From a checkpoint of a small transformer trained on Wikipedia.
Size: 19 layers, width 160, 5 heads of 32, MLP 448 SwiGLU, vocabulary 8192, 8.66M parameters.
Architecture: no biases in attention or MLP, untied embeddings.
Training: 182M tokens, 5567 steps.
Each number is 500 + 50 x the weight over its row's rms, rounded and kept within 0 to 999. Layers, rows and columns count from 0. Numbers have three digits each. The size before them is the row's rms in percent of the matrix's.

# up: layer 2 MLP up, 448x160, rms 0.0673, rows 142-196, columns 0-79
# down: layer 2 MLP down (transposed), 448x160, rms 0.0619, rows 142-195, columns 0-79
# gate: layer 2 MLP gate, 448x160, rms 0.0689, rows 143-196, columns 0-79
up142 099:476542491452494581542532535488544493484443496421541527524549472530476511439516542550566462471525619504467565528488478518522600551506481440516562549543464601537476475499516521482510487345535428542393570518519558516534445557505519531444560498
down142 101:552495452499720542506510461501500539446425566508499504592443416411561450489518546583473560547454568451578456415496526535478533528445437449540448539462578491481434444440530533530472518499506495554470563467602521537535516492450522553481585515
gate143 092:449429467465470483524436507448483560516472432457453528493517419409543475480516472517469539512525490477504427506500469479560567474438420378602569483517342523482492564517509547454392509446548538644462548578568482519465437487489523484574464434
up143 090:500607502547493567536563479509542424534573638510486585552521523492455500495495479530530473602463575537499617539524554486526455620525535501459438501522479484483517424495526496468512525439501514474583544466451535434519518556531559479442507493
down143 092:509456511521468457527478470494525524565391481417412519503538395430504430429540489510491530530421539475555472515540503463511599449446323415570527528479364521475509497520537536498401462507540563472457531516545492516491422517497517528581518417
gate144 111:403582501385492462461610507479451589493487514484463426463505462484416460489594436550384500551458492485533451573532546551511501451534457486576560486598531523608464538403473529534459457530491547449535469550576424554460417487468496517479560433
up144 110:527536473381537500534554517490516489524539447584510398516600470398461487563555417488509398510447486452506487594576488517472471499518565511535436543498544398540459497503434604489501510518492508532411415521405577572463499448539580469467477534
down144 114:548468602419536577575398439521522478528484499574497508571546489561600565478457453501506435555470486518519488420451425514501470531491503458440515421518487488510434452421612447587476513414540516537489543564438425453548501506493532525429563483
gate145 067:479465485576462427578527444523526503543449467372540508514549471516474450540468531554526448384453511592446422562496394493517528399466402470524436503496552499501537410525534520400519534501501454552539512465501457464523459452533459482469436511
up145 066:556520553418518471508503472490562534572581440518445507518541450481491557567470516480493501668527572514542570482403531481498444534586468582559533500451500527495506488509579535515549522502413464534536533440550497519534557524492403443452449519
down145 068:508447509517575427544536487556522569617453485464531501496499482522488598553555605471572428481480488497512468513432440471485510452499394486545521506632550584529562500500512562478499443526442417516462536458526482546592554461482427534559502572
gate146 104:495512574477492504524567491536546436473569409562500455546523488479536495500507535537546494499481476496453557480484482512574538506410471574471403406476571450432493551469546509413482588504434471585542479597431454469485488538516486446473470603
up146 103:592497449488508518479490571572522473532426481560562438455470486526566540450476475411534505419501517490444499522451519554461483425555559505558457418440511561459505502550521588423529452499514521465456479513598525525504449461481457525492535491
down146 105:530554490491521466420502569551558511480361479477564424411412458550479504505464516386542523442425467508496461508442448481452498437561504525517506566493502521498505514535514525396534514498557484534450444464641422507471493452434465525538498442
gate147 077:534490485503442385466483439472476580537539553493486572425450445511555442505513401610414514513536496590582429534533464535514450510466443443493495498558454590503524410530485514510422519598459507490539524552516484548443431419532454450523530452
up147 082:576495548626481566505492385527547530494562483469573607484507430393508471516447428430591473491560444537535368493558443451511519494439522494435480528482463605526539457527448533538516504522428581473412505512623527498418487488499562504500487433
down147 084:414634503508498567506451441522505556595564536463532570567524487611483552594471471521470402457413569527390586509458508562452464463517549624518520426513516508499439441500528495599456593506511495494499508485476524499571555612470546507519489532
gate148 082:498535499472486526456499564435491601569572508520547416656570557534449506528557495523542474494503563482482542470542496468513519522467507459455483439500538511469520505480600520392568495482552475469552460515395578537535569470583521484492531469
up148 088:528518573391431493496449600655516454583505524568422493525514485511497490508499558429534506536467510487597454492443538392437501471557498493546505423535516486531470569668485464536492502457497468551500483467489457431484497465484545499460451514
down148 086:491516540485498525501529581488558541499521432494561475534574467570554481454469501486464449448459542467591417459494545444557526431596547509499460521536588515518407533555516521477543409475595498415573487499437522624486521524485513427482466451
gate149 093:617586455505503413529482527364572539502496522555564556500486556458472532443480541665515523432490552489521487620591627455551463454403460446523493499458429541526616543454447505551494474456421420492502513553557517580539507494572454569473563466
up149 088:487461537566387502544446537544425501374445472433511509441560418528545458479467448410448499466497386577589525449505492579468468566571518533451498482540541470590444409615475527454429467565545561446583521447497430480461436511420576447604516533
down149 094:500508422465395564512585418535438526446509536457471495449440422541467503482628399476373564524474448629526539463448489532448561514498478464559529434463499431538482479545501458457433534570512582478512464497503554563466466463424437507462509520
gate150 080:554496599473483511566595521437433546481547471527509503523442440595433487569453487459528356526461479561502611493484518535503497418503465451507481487543519467408531594559445500411509477528456521451506417485478463593556511406540475571521429493
up150 084:426487467620499513432411515449539546471510478542477557522481527439399490444543539516465580394500506584423429473592511423433445561448494450481565554477449523522475560471372486480586542421558460493526582430525440536547498499530503510528460557
down150 091:418493486493521432424484487503426434534554544457443406546499449461561521436503495493456548429522445553565466562478480445507516498469502560530613470444488550452553488524564468575552472589584482485542567502437524479539520494452479515547579399
gate151 102:498481461538510538465534453492427488568510502452447591477538494552430509485576478480582484415550456470576606450429534539556628522568501491483505478529548492374528487411453529461481535552503574501469478538514418426487485527483412499537479452
up151 095:558459573524419595526402530482567493458488521483513391513447461403485488502521494492467529535475478568466415571423532574505475431461471479591494469517445536488511555485397507441464496486471449511505412597496462596543492419478556556511520537
down151 100:461560541481294582494525495443529436622506518475526545435486466588610596450467496489566443472444410517523492509534563519560537473505423514554423450572493525519525494435457500455456528499572515465527516514532463499510500529437376510521618498
gate152 113:579505411567480461567510394537494515552558449585498568499467520467567581555517458484472514469557461479552526444459517476545535571464544472548507415380501591493506449528507528427588539440488497500572454493574546429504524523456493478497517496
up152 116:544407469528509455563505388382559559526489467544568496425546575390532549583550456462447554531506392467536523539420503478565485439565508473461554611435483561532516487505480547391550562500440582486458430547555529587529516535493488550497456474
down152 114:578509512527566543546419443586472514493515503468440449554556574480536555477524488492511543493433494480500494426540454521510536529568519571525680505499385479521453485544382402419508537565494578562440451511488488467569534560494518488527508589
gate153 092:449509530523481513528532535535442460520466502455569435505490491561573547447574480546564487463532457460479549538498525549450526607513520443512555537485548479569496563530365458535516529585524437425560564629563557403556505496547562409561511535
up153 090:548472526592506575495525430423479512634495550399586536521418520556526513550511495516543454506497450482503510465451442462419603499581519577536497541549559440563587563493499474544431463515442554481459598480543501521475587503504467488549485419
down153 092:603419543493487545441425512503487530520508536505495465540497617504436541403458496515536506439501463394537484494413376462521538406505563544566496463532497465532517521520471521530485484435452596442550471427465476536590477538499535525589531537
gate154 108:442608605425509526497492537556452388521608493410455471553495506460494462442461546465558495532489507477508528505451432496519564525426472484421505565502482517476454527534446383411558504422505493482483475608599589533495509514563516536509562498
up154 109:503445451441495505497408505447462563540552414512521422564524461491536504500521557470446466562482421547580473468507578542498477502564534430591567527530548501365498491379417483523488486593554566495470432420512463492532466479452460500563575435
down154 109:462537417484451489465423581508535519537529446522515457489554487522531500477448504562502399498487473492572484488462514525540504456563556515579564569511623520442556587477489529418487458574498516477517417457511437509590582509454359433572560467
gate155 083:413493492489420389473578486429488529451368479492549476530534455555561442532539511451501550549502423544528449569531469546532493495536454485375456469522412460553482558510572451507511583451566495495642531516456477558516527504573479475464474577
up155 089:481456518503465542494561426625481525489512465464480486583537475462504492516544461433536476485499430546531527542488457507548501476507562477493494470556432402479517528442541511427480531480528499554527521436510470418576581475589553470448517539
down155 088:457487531487666520551505452605496478545446445469497471559528526448502624447449482431558439531499510543505513481447527454489513457491453502497451553498431535500455555442525473486512525471482581595470512526440485505549541473564531491429464572
gate156 092:526449454612514469517563541441441494521550470526456427482463470522529544646438496541462510489501534602486631379401537403487545448500538563516526518477496583501462447611487486462530435522433444472366568534476487522540597568487510558508517555
up156 090:485523543454479537486464477440440493491505574577481545451656508519472452432482433426444519459551461418510405550510516558446445565458460416489529485502493482546502516391409562526564579452530530565496449460488582431497518439469466506541450418
down156 094:468485505569437493479501462450496524501509483476523550462459441589417302527538442581462540501492530556615512570526522569432526458526456542457549509585489547463501489528489520503456490476509616481608531438557440493454410498496487523505593577
gate157 099:562488532568534465492449473520525488462556529467504447589546529511582476528485507452488432443534479557472462439527545448451661523519486463437542554499427434478488545514486474565485411397445540517446622382535454577514551556467507536524520532
up157 098:512503540538566567526496544510519458487505608485523597523467490479421527469519484572573512542527502491478543351443502500483441515561546519559471550538540549437624503443540390408514445481445564453536555472553468451535453499519463547513464634
down157 103:514502500449576446469529504525509457497509532499492466449499614459529699613466538503475426459557449508481541554506516471479547481571469495508525485560556458522425463515589552524477421486457495440547494498537432551524555567515510425611462518
gate158 115:636569464517500488504513524459541537523499540529515563468522441527590474532462526528514446464547517494516537546567520526506423592510415458457476502542483528566435498575528499568498516583537489590511512609515553473517518436463533534556510368
up158 105:478417574466530568515518416516531483541544555536442417508508525545523596485527492416582534533478538535502574527490491518503478455527526418562576490545515513441604560455554471542431548532487512482403476488478493450569469531611452462485537557
down158 101:551539593447417398545492563512503507498474482506540549447525464460502270489479566531413577493548500468413485527519524376465462508555471501473420498560493528496459520518455517552492525514509485510533543546542478480405546444499468549558441390
gate159 102:523428464663510514444504521461524525403512534476467467523470520471567504502478602524581549559533565519475479435505559476511595481420486525557500425468380512529572599491483520468456449459530516427558532415581581478501467531537474529578449526
up159 103:546555453544433464462517511488537473478463531566537489391487586557490551568480491456553505446518488502429499513423507584431454590535613493468540504570513501466480489542507445501553536515515490449389484551511571437555543466538499531550462494
down159 103:546515508430577494629455455565585457443482454493475450464559436454488397457521407489465470520500431476522541544575478467517463451541386493452571548454532493445440495504444527464454534470539494478448481536564444523493463510550491533382569511
gate160 081:460577448505522495622504400588507603444441531499465552513454478569463480449469500470485437575501466522453555575536432555549586397550529552419467491535538473401503522399483507496566512523496506483617417491488421555480512500548484417441506515
up160 079:551415496488524471445461503580446482560598486531372369470553483513525503460482494372537513471513481461490484429496509486538573628475484579446556496527482403590511562589542610486499516507426497499413523535514440421435455514529437517456414451
down160 077:473555531515329543508444561494552483514428547577401413590493533386485600533449489456518472487462488504505539438516555490422468515420518463498468507550536553475497506514544518511469440435493506587499521509484502510537520470554538578453528548
gate161 102:440538484505589519493461563555508529494509501507417471393469451526571482436416525469469501530511637477521554313424552434505395529469545457481499544584420548454557420470558500520566583464474523572557544528545457520513467567494498536487500461
up161 102:533518456491540497501483339532415422557524547547498557549544499489402519573544472490471517531479446492503442547511476492536587462471523540584491496518476449499516528365515515555428435395541494558435524442508504499477536452532617495423470572
down161 099:509461482489287464548486584533543402500531549483476508442517391531524567553536544556484487499469468540457549511489524508450435533527442453460514441489520502454400485506436551604545466475478528453442558465461517505468450429469445494616485400
gate162 140:508499521483536501512457453422441507528587468528511543523422461469429456448507439560520452591523489510547500530443460398385484530428477511574548397530480440441521526464549516451436461471535437569448459474535396473482534521460509558459452460
up162 133:476525535476490508559453481423477491485498400591536587563507474554421512495526448450525473489528506530540494445463514415477459526394500543464614484553405473415513484530559491460463424446563420601469441515428526532553560532425505496460490558
down162 122:524558438518551489584491460472508501553468493465509421459552552481506537523472430417552486471505393471560476517391569564471397514489514482446517533480486520422485423544433558539510504547515569495518474613515590491542520519548502517486502466
gate163 110:543528588459476509487546509472594442447466437553457586576462410482412517500578460544581462493527515466445577553411497425508438563416499555447437494513528439467511533475538434443503465426427563476514447484454491471598441496559534480464442454
up163 108:452518496462488463542597504451551509529488573538479555417458461519502527519577437499586561528514522536524605422440613515520500519470507531471437477522577414511475476535506453494454524497482466445555434474562566498593576513453524417500487549
down163 106:531559502474690533520535499507534490532460597480446468586491476492487405454579503481514526554557564544517538576397524525540591427462553493537515536486473479529510482542522528495517526384459534473522471495507615497559521472487543465455498500
gate164 086:544562566430501468541485549504552526527455478514495399516526526506449466572525564492539450510455362530500559535480482529527490403478488578523570596534595470512481515473478437449489509578497424436417538482535489558520477461542350480453543470
up164 089:492590506502428561493523535549451465509508471444387521473446476458515482364540591557518548546443509473405491636511526517516548581498519471563480515439558645499428519495452492481476406424585445467529496540505431513503530427569483450504514513
down164 092:532515625419694511557440540540497541531497518474447510503538507504535407474507431524524459498498479534492447563472522592507497473515492493512566446542510458482530393448524382465512487602526573541561500553493477551520509531504486468571483517
gate165 094:555415494545490562523471546394533489569555475495542567561483502504563487480425541508561507522484434483483447531412405601533404558441452539553557514523443447477439515524498457473552620423451416532421495456482552474474558522533543463525506587
up165 096:476480432569416576476494504376535511555499530474447428539573501478478469417469527478532515491517461537525475522450433630498447530519464507493565539508476437466531574390513558528483571562493472580467426429403487518426573484515506513504429512
down165 094:516443467554587496460488550487549434559576561439507442451554538416533655507460557498533428494485516482452492544482407597519439478477444495525550597480492493575589486519461497481507471529472528596530485510443511525493580475528494477445519504
gate166 112:502572411577557497457508442449382494547448449497463554478445542527505379533403520494465520507476515556516504409547554506478481598545403449544516507579571476511528543496481567583429443564474489518470410479593460548455556393438537500508494501
up166 115:504563475504629521497510541517404500597492537553505452531484512475473473555439581487438470506559566500481569565537500544469430630461473432516561457534497453493469545472436443580597486526477465475483464476522536385483520483438521481477452520
down166 118:486468563475329494506470552459610494480556496460476481543511465530495822450489481498571445482437450479471442452482442482435490493505526524490534499567453557503491466500502515479445546425519554476520519527460520506525383504558503492536516508
gate167 134:425562506435531491456526569516523493470475533514386515548484508474488526536475502509555477526471489584503521467445470558490573562487436562452605548432546435549430472506463497439498521502534590472479453554413485505510485526556584484464539510
up167 136:455472504482515534408532526505503449521468544460397435473461505447483560530547561477562457525452594542473507480436519567431500564513500527443542625383619520581437460521471496420490520504540593569557496605440535465503530563547590482410529516
down167 123:538486566529847482430514459519538495498493570488465533489529526516503496584540555550513550469415559552494503489443505535444528566442463526506602527476488444538484452523518549515568506541507568520454476447454433486537541530450575524432502587
gate168 126:469493544572447460432536558450481513455523541493473431466543488544496492481557520566495511507464513446427454544452510509477508500576486464454478542504504555475489526525519501494460501461501472439506455582551509487544504499507505570487572609
up168 121:461546444488462492567550473512437546597386478561489540467440482556473454504484444457485506443517504536568581480544595532499495482512503507545587441459522512570544473542462552530546544535440578530524522476537459630410487472481462460550582500
down168 128:488505443493392583545551514522476510563477470562545462487529429483447375474525440494485525478442482489571522484551611507463568562481477479483547490434509491544577468472456550504473516482452502474513498526543417564372508457521429498552609519
gate169 092:473500498685494578473565519507522460474516473537503527563519539445643459475529527498450569455522489517534533480563440468449516541459513497489555478477372590519561512429459562424508554514484502447502500526569471506503511472386453542468454575
up169 095:520551509426463410491549530531503492536430575481550436531484423526379447496504456521492404572440505525456477534506508496494467488514475472542443487528629460543419497514460442499434392534573557597488507490500474495441429541438412547535576427
down169 097:472535448421388434473564560527432522504510548509433515503457490463498536419525484499529472508560448572439515428428575499548472482511492530538480462571530482460543502501540524414555503455508529483497534479559590493450444433598538456553430415
gate170 106:520452473509431532532514515381474555496523522687468487530516495449476469482511460485493502500428508507611571513464458596571505480455510529464537490514553482416534521468439458409457495524524446514500492493484419560384459456562490598522527484
up170 106:414521521523611510513539422462505486553460470364480529537446501561431467599542481474494536480629485535503484467524633425474554423568409432445556560529476515503527584490519519537502529420548570526501474500606485462534555534577495461489451494
down170 112:378499370575498425520530554494417482530503389435464487433445455523520454532422510489495430507523374530497456595517614487488493463483427444596540455542478549486466450504433502507422483516536480520481531507518524489423432501484478421492509427
gate171 087:513512474487569418481519514468474659531537506461431411406546466473484460563611496581504411581537533561470562552484528491590580455500481479461588485452483523569500571492451520513541546539423547449521494575432543488589511472498571441428557512
up171 088:436509406551534522429423530489478491436541372566416522487593505527535545550474609417436494498525554478502491443480479510452478589456446534482472454491438565483532446497488506501542569520453483466559479557517505620460516557604507516473418421
down171 090:566469462550606451567502565452446591512510478502446433486462491473540416587546477518490530508529492516512532551549452480529509453472466512509575514476465483589545597469412490435496493553426491468493494493519407523527512531547466395510424543
gate172 087:452531533452531404470414588529510484592427467564514452490487437568437470534580463478421472476508578446586586541438634525490508435539403486467586506527620513456507490516464553517464466520529479548480468457499440494481502508585478502469486493
up172 085:480495517523507478496412484591577523504453384509536407560492457512572524538507524489444463530425492458539483449471500513483487472548453480454541537541608476469598452469535502515542553505505498468454428437444489414512480552655503504417448502
down172 086:508513501486742489472522529569503587537484506503496519443594574438496560499571510531490537518546554455422524520494407478497536554460533514531518510465427505562566505487497524583523425494473552515509419470469507451594492513530549455415402464
gate173 091:488433475436449521549547485526497410498500544510509503461524507534561508481451517508424508467511542450519475531490480564489505578573416444426490485481493503580471398528577513556575564540433520479514442511473505574471523486480476508577543454
up173 092:543434468551501436500557435458533476476521504472504531476501497659466482445459464520511531527514522474467477511582538499454500517473416501444515552526476451550506529531508493483382438375589416497471456423603523459441589513477502560508484452
down173 095:556443577616500560420527455533491531417508487463491497544471556455551408436561546532411462497475556524413517436599520596519508507445531487537572459506498430472476571441494536525437537430540485488497601440476449530501507416527522526400488523
gate174 130:372539522565518569621498490588489455398515433523503518536527581488488587460470577507520670482395476556530468526455568499499472510520480572581539552488474469505557500553411471522506541574430498447466525560553596519454557517453493554420461553
up174 128:455508495623477573595548457560581436431470431542525521478484562475495579471454529487527695445393449570511460502473555516492482478554442565522500586491478481487534469496432461527431513483412430422432532535585606549448611518473498525489508584
down174 120:492462481551601553554468411509509491536550491546580540530458615512550765535410490465571564472395464481508488438452518552478484525542537524534498545490505492505489451547566481539454547482446397493400506455521563466495628536430510498473491521
gate175 086:546508560491522558519485447457563557475482489436515430533483521505468492576521467541555498533477481539543638465436517471518516503413539490604498397470581462467498530524480534536437538496505509584547501402452490564491490425473385545455475473
up175 094:480542512562472468474388582466449487454514523547448542497572467563507537470478570421465533493476532526386513479539499562469582532506502517455481512522455429519508515434533475492460501420514506466502644506513462463421472577611571409520498498
down175 088:483530398515425546568482459508478516533540510478476544512402449534433503495444476459527388433516516557526507461567427537559481466544422473465567501525566528548488460480612544458504524510513490518503516485533450458484516429501490445628478537
gate176 118:439598483479560539548515554504461646538515486465542441590607491519508476534452484496485473462530579522534509411479470446518552421407553521474484525571565431415427486517480469499564493517533540515451520503503503480533428428523549569441495578
up176 120:620422489541388564537504557532576387414546514573473506609484561571533559461484473506575544445497537484443420533394532511640538586531548557601432417470477537483531515564539496558621450414508558530489520510513535517491498455464464529558494573
down176 119:409532397496581481514563530519417658515462492484508405526485450529523399560471524495511487447518541527557457398617452413509491387506503519428517542479557431488414480526453470512493477534464507470515464511538466438480478501489524486484443536
gate177 132:516469490462454619472542469501490464510505358569537462488418448556497526525468523459568450561496501419479547488496445475427498486522458566499490414393528457446552537528482449443458475468493521505510369567492471517531479515553438486529606514
up177 134:540457511428489579486562458439562453498526367545597461450484499529534588491520564483584447554540480421453553509445491539473479469501525549482495367456494533434524568490548502425455490521543550497514378540491480507549485539543465412502552514
down177 115:433488553467599559478527462475477518487459495460510461487491471480476805452434572519509479498537525503435477531498458472511492530499524503498558468475522488497457518491494532534530456493542541408561379557470389465499520528437534471560443429
gate178 078:444642560478546515538473510487465512473528509431455566477504465496434478550473490508431457472460484425455524586494490531388417471497461520512478545512423501568512517565514447486501438496564544490397451516589553485502507548513527507456522488
up178 078:498419501451519529570483538580478435415536469398485563557474502493521530522523520591549428481505429518574462505451490409457594479441444603487440496578409551419472498453502405472477514348531506538505419566468426496654501495490571528466470529
down178 080:537509537405685524554484529498450520466476539472509522519483460502468599490423509475461492442415441438549419541452486478522498470433510531482565458499488570501487462563516478484504491496615505478446500558547506455538595558543554507446466494
gate179 097:536482471545444577592543541535420542539529515471450530425471495590489497647514420511557459562506461484593503544470447466544443473534440476497536494527556521464491523479563494483426544515435567488540534533547417414487543557497486520516512478
up179 099:607495549477564489489497448442461524508516481515560441537611500554472482498547519426541440547536489471604485449445393460504427507451474552563488505538464543511641524493433526489443561537560487521469479545445476574567514432465575505523506548
down179 102:476588433551556507597524443467484509584556448508510573515543518527394554587499395472489526585523533486474497490437543487493510461447502455469516514456541495496468443502486494480514558470386556476506433511560427454467559531500414510420469445
gate180 099:465486415471453459514514550327451534514445584470490574505476584590433486482411491462412552538483444498560508463492418547528519503449453467483531479477476533459596555425454552523556519500544530602382577516535507492494478537498493558467525537
up180 093:514504528404428576502471566442475532548467563521561545505572611605450532496448478460532500476508501427499443483450459548473483519486505543392501500573455507565468483408446468512545532476488544533477547560473616387570521549569562508486456510
down180 098:542517528457433447555439472581432473497534520514479501505509582565461573473441477582513538574466544403489580451506337544453427536514540518479429443456518455512545519502515383601541523506518502456475438489495395515616449552518545508488442623
gate181 096:432488408565526529550501508446488563496453555522474530493522454564493503460474437499498419476606498477459523477437515570594474479504612477543569490589523552512407451421609598464521501423510566520493565498561528518520430487470434532469464493
up181 100:472496419509497551485458492531506479559496487544523488487451504488521515565425555419561508481547438461489420545462434566536596450558555516410500451567411522533438433443522545474474550479479487532506534505533437536488539504519550540508547521
down181 099:460524504450702432457508487576390495465483507447526486551493580448509564483541489530502603563485494505490566512526481487446432519513433531507541568450521473470530571552487535540552572440546471484435476502462561511623563483485523525527497582
gate182 074:548436479512522471557452428522591498494488539524495636481570488531480461441491439528507576458442492508381466528540439560506552427442448458531491526469490584424514540417555468487373500480445476613491389483522456538503477570480542493474565364
up182 075:492522504560517513494520481571521504453483577634622498487403500569458512445516471505580534385495552488448544426570495507482533464451520523465474553556500445547513498561458454495570543473499582467591477469528524539547505560547499391448501543
down182 076:571505460521614484523507422481516551442458409473543494488477506520506363454530573419508593468486481494631477576527457527543543516534527459446425496510522550442506506547559518510560534466590468425496496377504504571502460502452499507521566470
gate183 104:571492421403598513523573469492531438571597520481516518559538559542496564490498479468599484493467565497411539420502401498501493501523574477527532576631548546446557501585483524449525491536457528518366552499501600483494576368518525496449514521
up183 108:597443509568480507506504388481612433443618556415522461507519454538459494567572484482452497594489583597556452499492420449567512523397453568488503518539487487553497437491466448440483503471471501495525432508517480523418514533522403508457537529
down183 105:519388470481495520446520488425478413483493489515550509460562448535522513591483519580449524463484598431421566464616504403401552482596602480513554483580539487473556512468487560526542464543500534522540517508495514483369520439509545475549526519
gate184 117:504490523476484590612555429498509484495477474590503472504492492571649573488482493502473543469484494393617495420508474571426460558486441554533455506577428422526556472520426446510483446479422499484494543501516533427494424507465525522446444558
up184 121:470501484523539578424424432534553449464594455525577570550442498467448420465541559460549458481454542592419537464519545482491562514460488601554466542476501550426556498443533478534521508501444476545544382507446484592484559542499505510446514443
down184 119:428434503448347575506465492488516467483528431563588539458498450522481625487513571502450452491408590470488524479559546512477482544555452449476493555534527493493511460503466587556500452506501488489470519532478535488450491497390521478595533438
gate185 104:508566535537441521432539490498500511554561496515493448551608447574454451437511475451488468547487561470536547493465523574483513445557465501484458384563614472521568553470441358570484547457526549542411489501451549479592446531548451456493525531
up185 105:494552496530445577570449468546582492524531469516539500475443461602452488564467466547497558404528496544520479419466447542465581483480408551505500531568523540424486489480557513423444462515410452506535516480431486476427515517482468555533449605
down185 106:489616572499655535520478464522490536512528495572425451511502434538523388503472425506479575509600534536601520510491461555407525425492368515554550447570534515493475469502540504519471553505504531423602541546411410436527494528530480534484453520
gate186 095:509642553455447458433463600544513506464455585539562483548529501605470464520542524515473499465502474533582548547510443447436476454583557544445564507511481374470519533576515540456448497441580477452430444477518527551537550457511513495553523492
up186 095:503498543562524414434461531442538429451556499453514554576461530459596489538528567515540529430500491448448385620522498448504513501473516470565495639520554461489453476463521499503596480487538445577489462572458578488498516564496499458482473482
down186 097:554550447495479551546478517466558508440561524451454494540566538523439484485439494557486428530619434567564548499408362504548431492518524567460436556440462525584449499564412548447510493464526556463493438448485563539546533521407523573457523455
gate187 078:459457557482516551530467587489463484499465436519434453518558547422456487485518578438539535418507576504536475509491426482444477428563467402557551543544598530472515590542444499487458422542449494504426563512446474467494522583490467548504506486
up187 076:507564499507455471476492583544524429470475407511439458557432480472511532490550458528543548614434490477405579511432532472479502504478535492468498511405524559523447572557530417476423455474486456372543507454431572474538497540554443522553587529
down187 080:436509522447586584508405488563633558474434494539481516491545573490455500494500518472503496488580469432508461526523460514455529442563485479542488548444615475516520503494463385445471476574467568558445537492472527532603462507533520548571540486
gate188 117:502554458514433591537458435454511512493466443515524457482461494537451546515541462514531492497430508542641537442450490510503581424491506559565480422603540490417536627475495552459468499396499421563560509575463398480470545462512427420575557550
up188 111:432530488519552522495473461457498543588419410438517579521503598579413580583529479457600488502424517462468469450481460488478510476493561595556437462501557541514565546543498434484498516364452401584467530516552567510496510520535422497514479487
down188 111:582507449540843509499448518509544432520494551450434509550528505566549490492536491482553465483509510486441400466505485510424490535499483554512517537530517595526491536541530486522593531483500479469540483496461554462560566540488544499507489525
gate189 108:412398510568431452453513544443509406495516493598513516539461486530537449600581570527447577472465473494544519503474432523482530489576468567433510462488476449502548570501502489520442518429606512483478510518433401539470532501460362574554516533
up189 104:452368492606471417453494454459506413535542490484489538551510566498531515654486549486468569495490513518540466471475437459495488520525516569505519490487470488477524535425536458509462499386578450499465539428513547544438600558484525569525479477
down189 102:474461444674745500508517442517569456509536520469483537594519545511551511546605527480468493482540607489504507433460387558536452550503504562455523562524525525514546544472567481537538498532440476470513463467501441555542438483556501552437467550
gate190 104:437518470600512492438437593628569492534431462491590502599532526471500526493645562557538534522538574522525429459467458532501525440496486558583505439527509535413563520578408422367436487456525455462495504514531475529530456483546462489558499493
up190 102:422397465495535447399490562570474452560438502434513555467385483399609532487472569521546531442552511498424486422512481506491458484551496452570549471486543508579563510567453519527476508511484534514427533518588488498543472454536438497539432467
down190 105:519555410468525481545523435514521464481531480466488477517612467501438556441427437491468447523450453537441516573564518507495401561555511454427422541432476451503476455516482516579533535523602545490506450563505601394591500511478459566437484531
gate191 064:482477562432555521478478552487477541506455532462491585443450449504531481438472464509437541431458542551409418406523454505470480379539541397513579490461549538474607504401517527466545406507431515480510560566489525524482514417551488500533592504
up191 064:539525476406409566518564536623483481557451550483513433490482526492541479527507456460481455504508392534468466554505511436468542525596500481483482462509491474537436448565436445429431404473430474529630472515496472445390554465500462462593505562
down191 066:467436550510620478423493482450453553580489501476406468543475467415441564453462412536539613491455554425525544536499533505539506492480502439447493479455590436510540459460569505516530556476598460525380528520492542558547475556501543527513482540
gate192 107:546471450587429450441474397489527463504527566420499446528524516476515516510555486509497493445485522501551584490490530587543552479464467426430453507537518531535502497515532465547446514547410418469577539518485443529480497522543440500575504496
up192 109:537504478509483544509467475498572412524549434522527548501583497510523559459546629438543494506476501533402478467449440513432531550508550561353545488483454541569543565396573452486498488502504453518500502374493498440470477506539625445465492549
down192 109:403513533566491545450456448527406490600505503481486517539517479482539566424555529510480478365578472494420558514544450414456480515523514509481474531614505414448530499448533500545467555469531492582571585416394588454546452482541565492554442437
gate193 082:511486483535460605515451429401515505492514547471507577564584544497409464508516582521542430603531573457455561544539440506524504472513477519447506468426495481540403420463537499473527431574476470502449449559440621448454575463540540509504545519
up193 080:537453541487485474582507511526467437503525385550487522454458471495589538345451348460458542436450499557492483453434508441400436543533507499520558433539505575498544584480482575551516500425526572523533495447498430443486458547479426436481539514
down193 084:480546418496222516590462510500472510522465414535491501477526448559456516436421431490463523447456418386553449506590497490398475431539507468459525479492517526453464472489476559510523483415508519601538525534526539546406565516496436505509482456
gate194 102:490498479518527484505537511483520467419497518598457424557475455472524493531566486438464540450475504451445405450586432603493460629487410503483457503554486436437513484532509438515501537518517448469557530538557444544437463396456533598444603618
up194 089:524507454603540509480459484496530439483523467514514568549521511479570477531475575493590534477483544500432418473570416529523453607340472452559416589537417450514526496508512495517559504513524480474574482423445552454540538494499562563511452550
down194 100:486525466557556509459519450507545496408520491451487513527511519532404548548413545442499524497504430510447570485549372476495463561458499529466558586507493455469467483470571449520508413477541469565506528543497503503522558538439460499519481556
gate195 093:489512501481517502438500470524464486489410553414506567464559418542487466430482520521471530470476466520578564549542443542518423472581471459577577443561476523557456438550426449458488433524569526492516558573557475606411408488516490434505573466
up195 101:513596474498522611508454589634535481554457423508457533566496425542492497495556545394501507486497566443515599519431527547460395537446478463409588411610452508400534572478476496491548464449550509482490445527505574485520432396476506459485502438
down195 101:486477547515578483469479473439446459482583455578497395531574601442519545523493500600507520553588395524511466494568483415491540451501488524520504551526478531466584528528584515484442496592559582578541501380441461515530513536565561496602461526
gate196 096:466525591494509474496588563474570548567534486464526476552540584441493551503529594504518501538550546443465541511573435527514501510454571499530551534454500552583416351535544431469597517565500429489462587508540517512496545480484533573556502442
up196 091:409545543504486468471542480559488542482484529545487536514545509504603509494462387451501559394475562468443490557470513512528486505530525572415512530438524471535558465473490490584567485483442556500488552557510580481445517461474394537602483501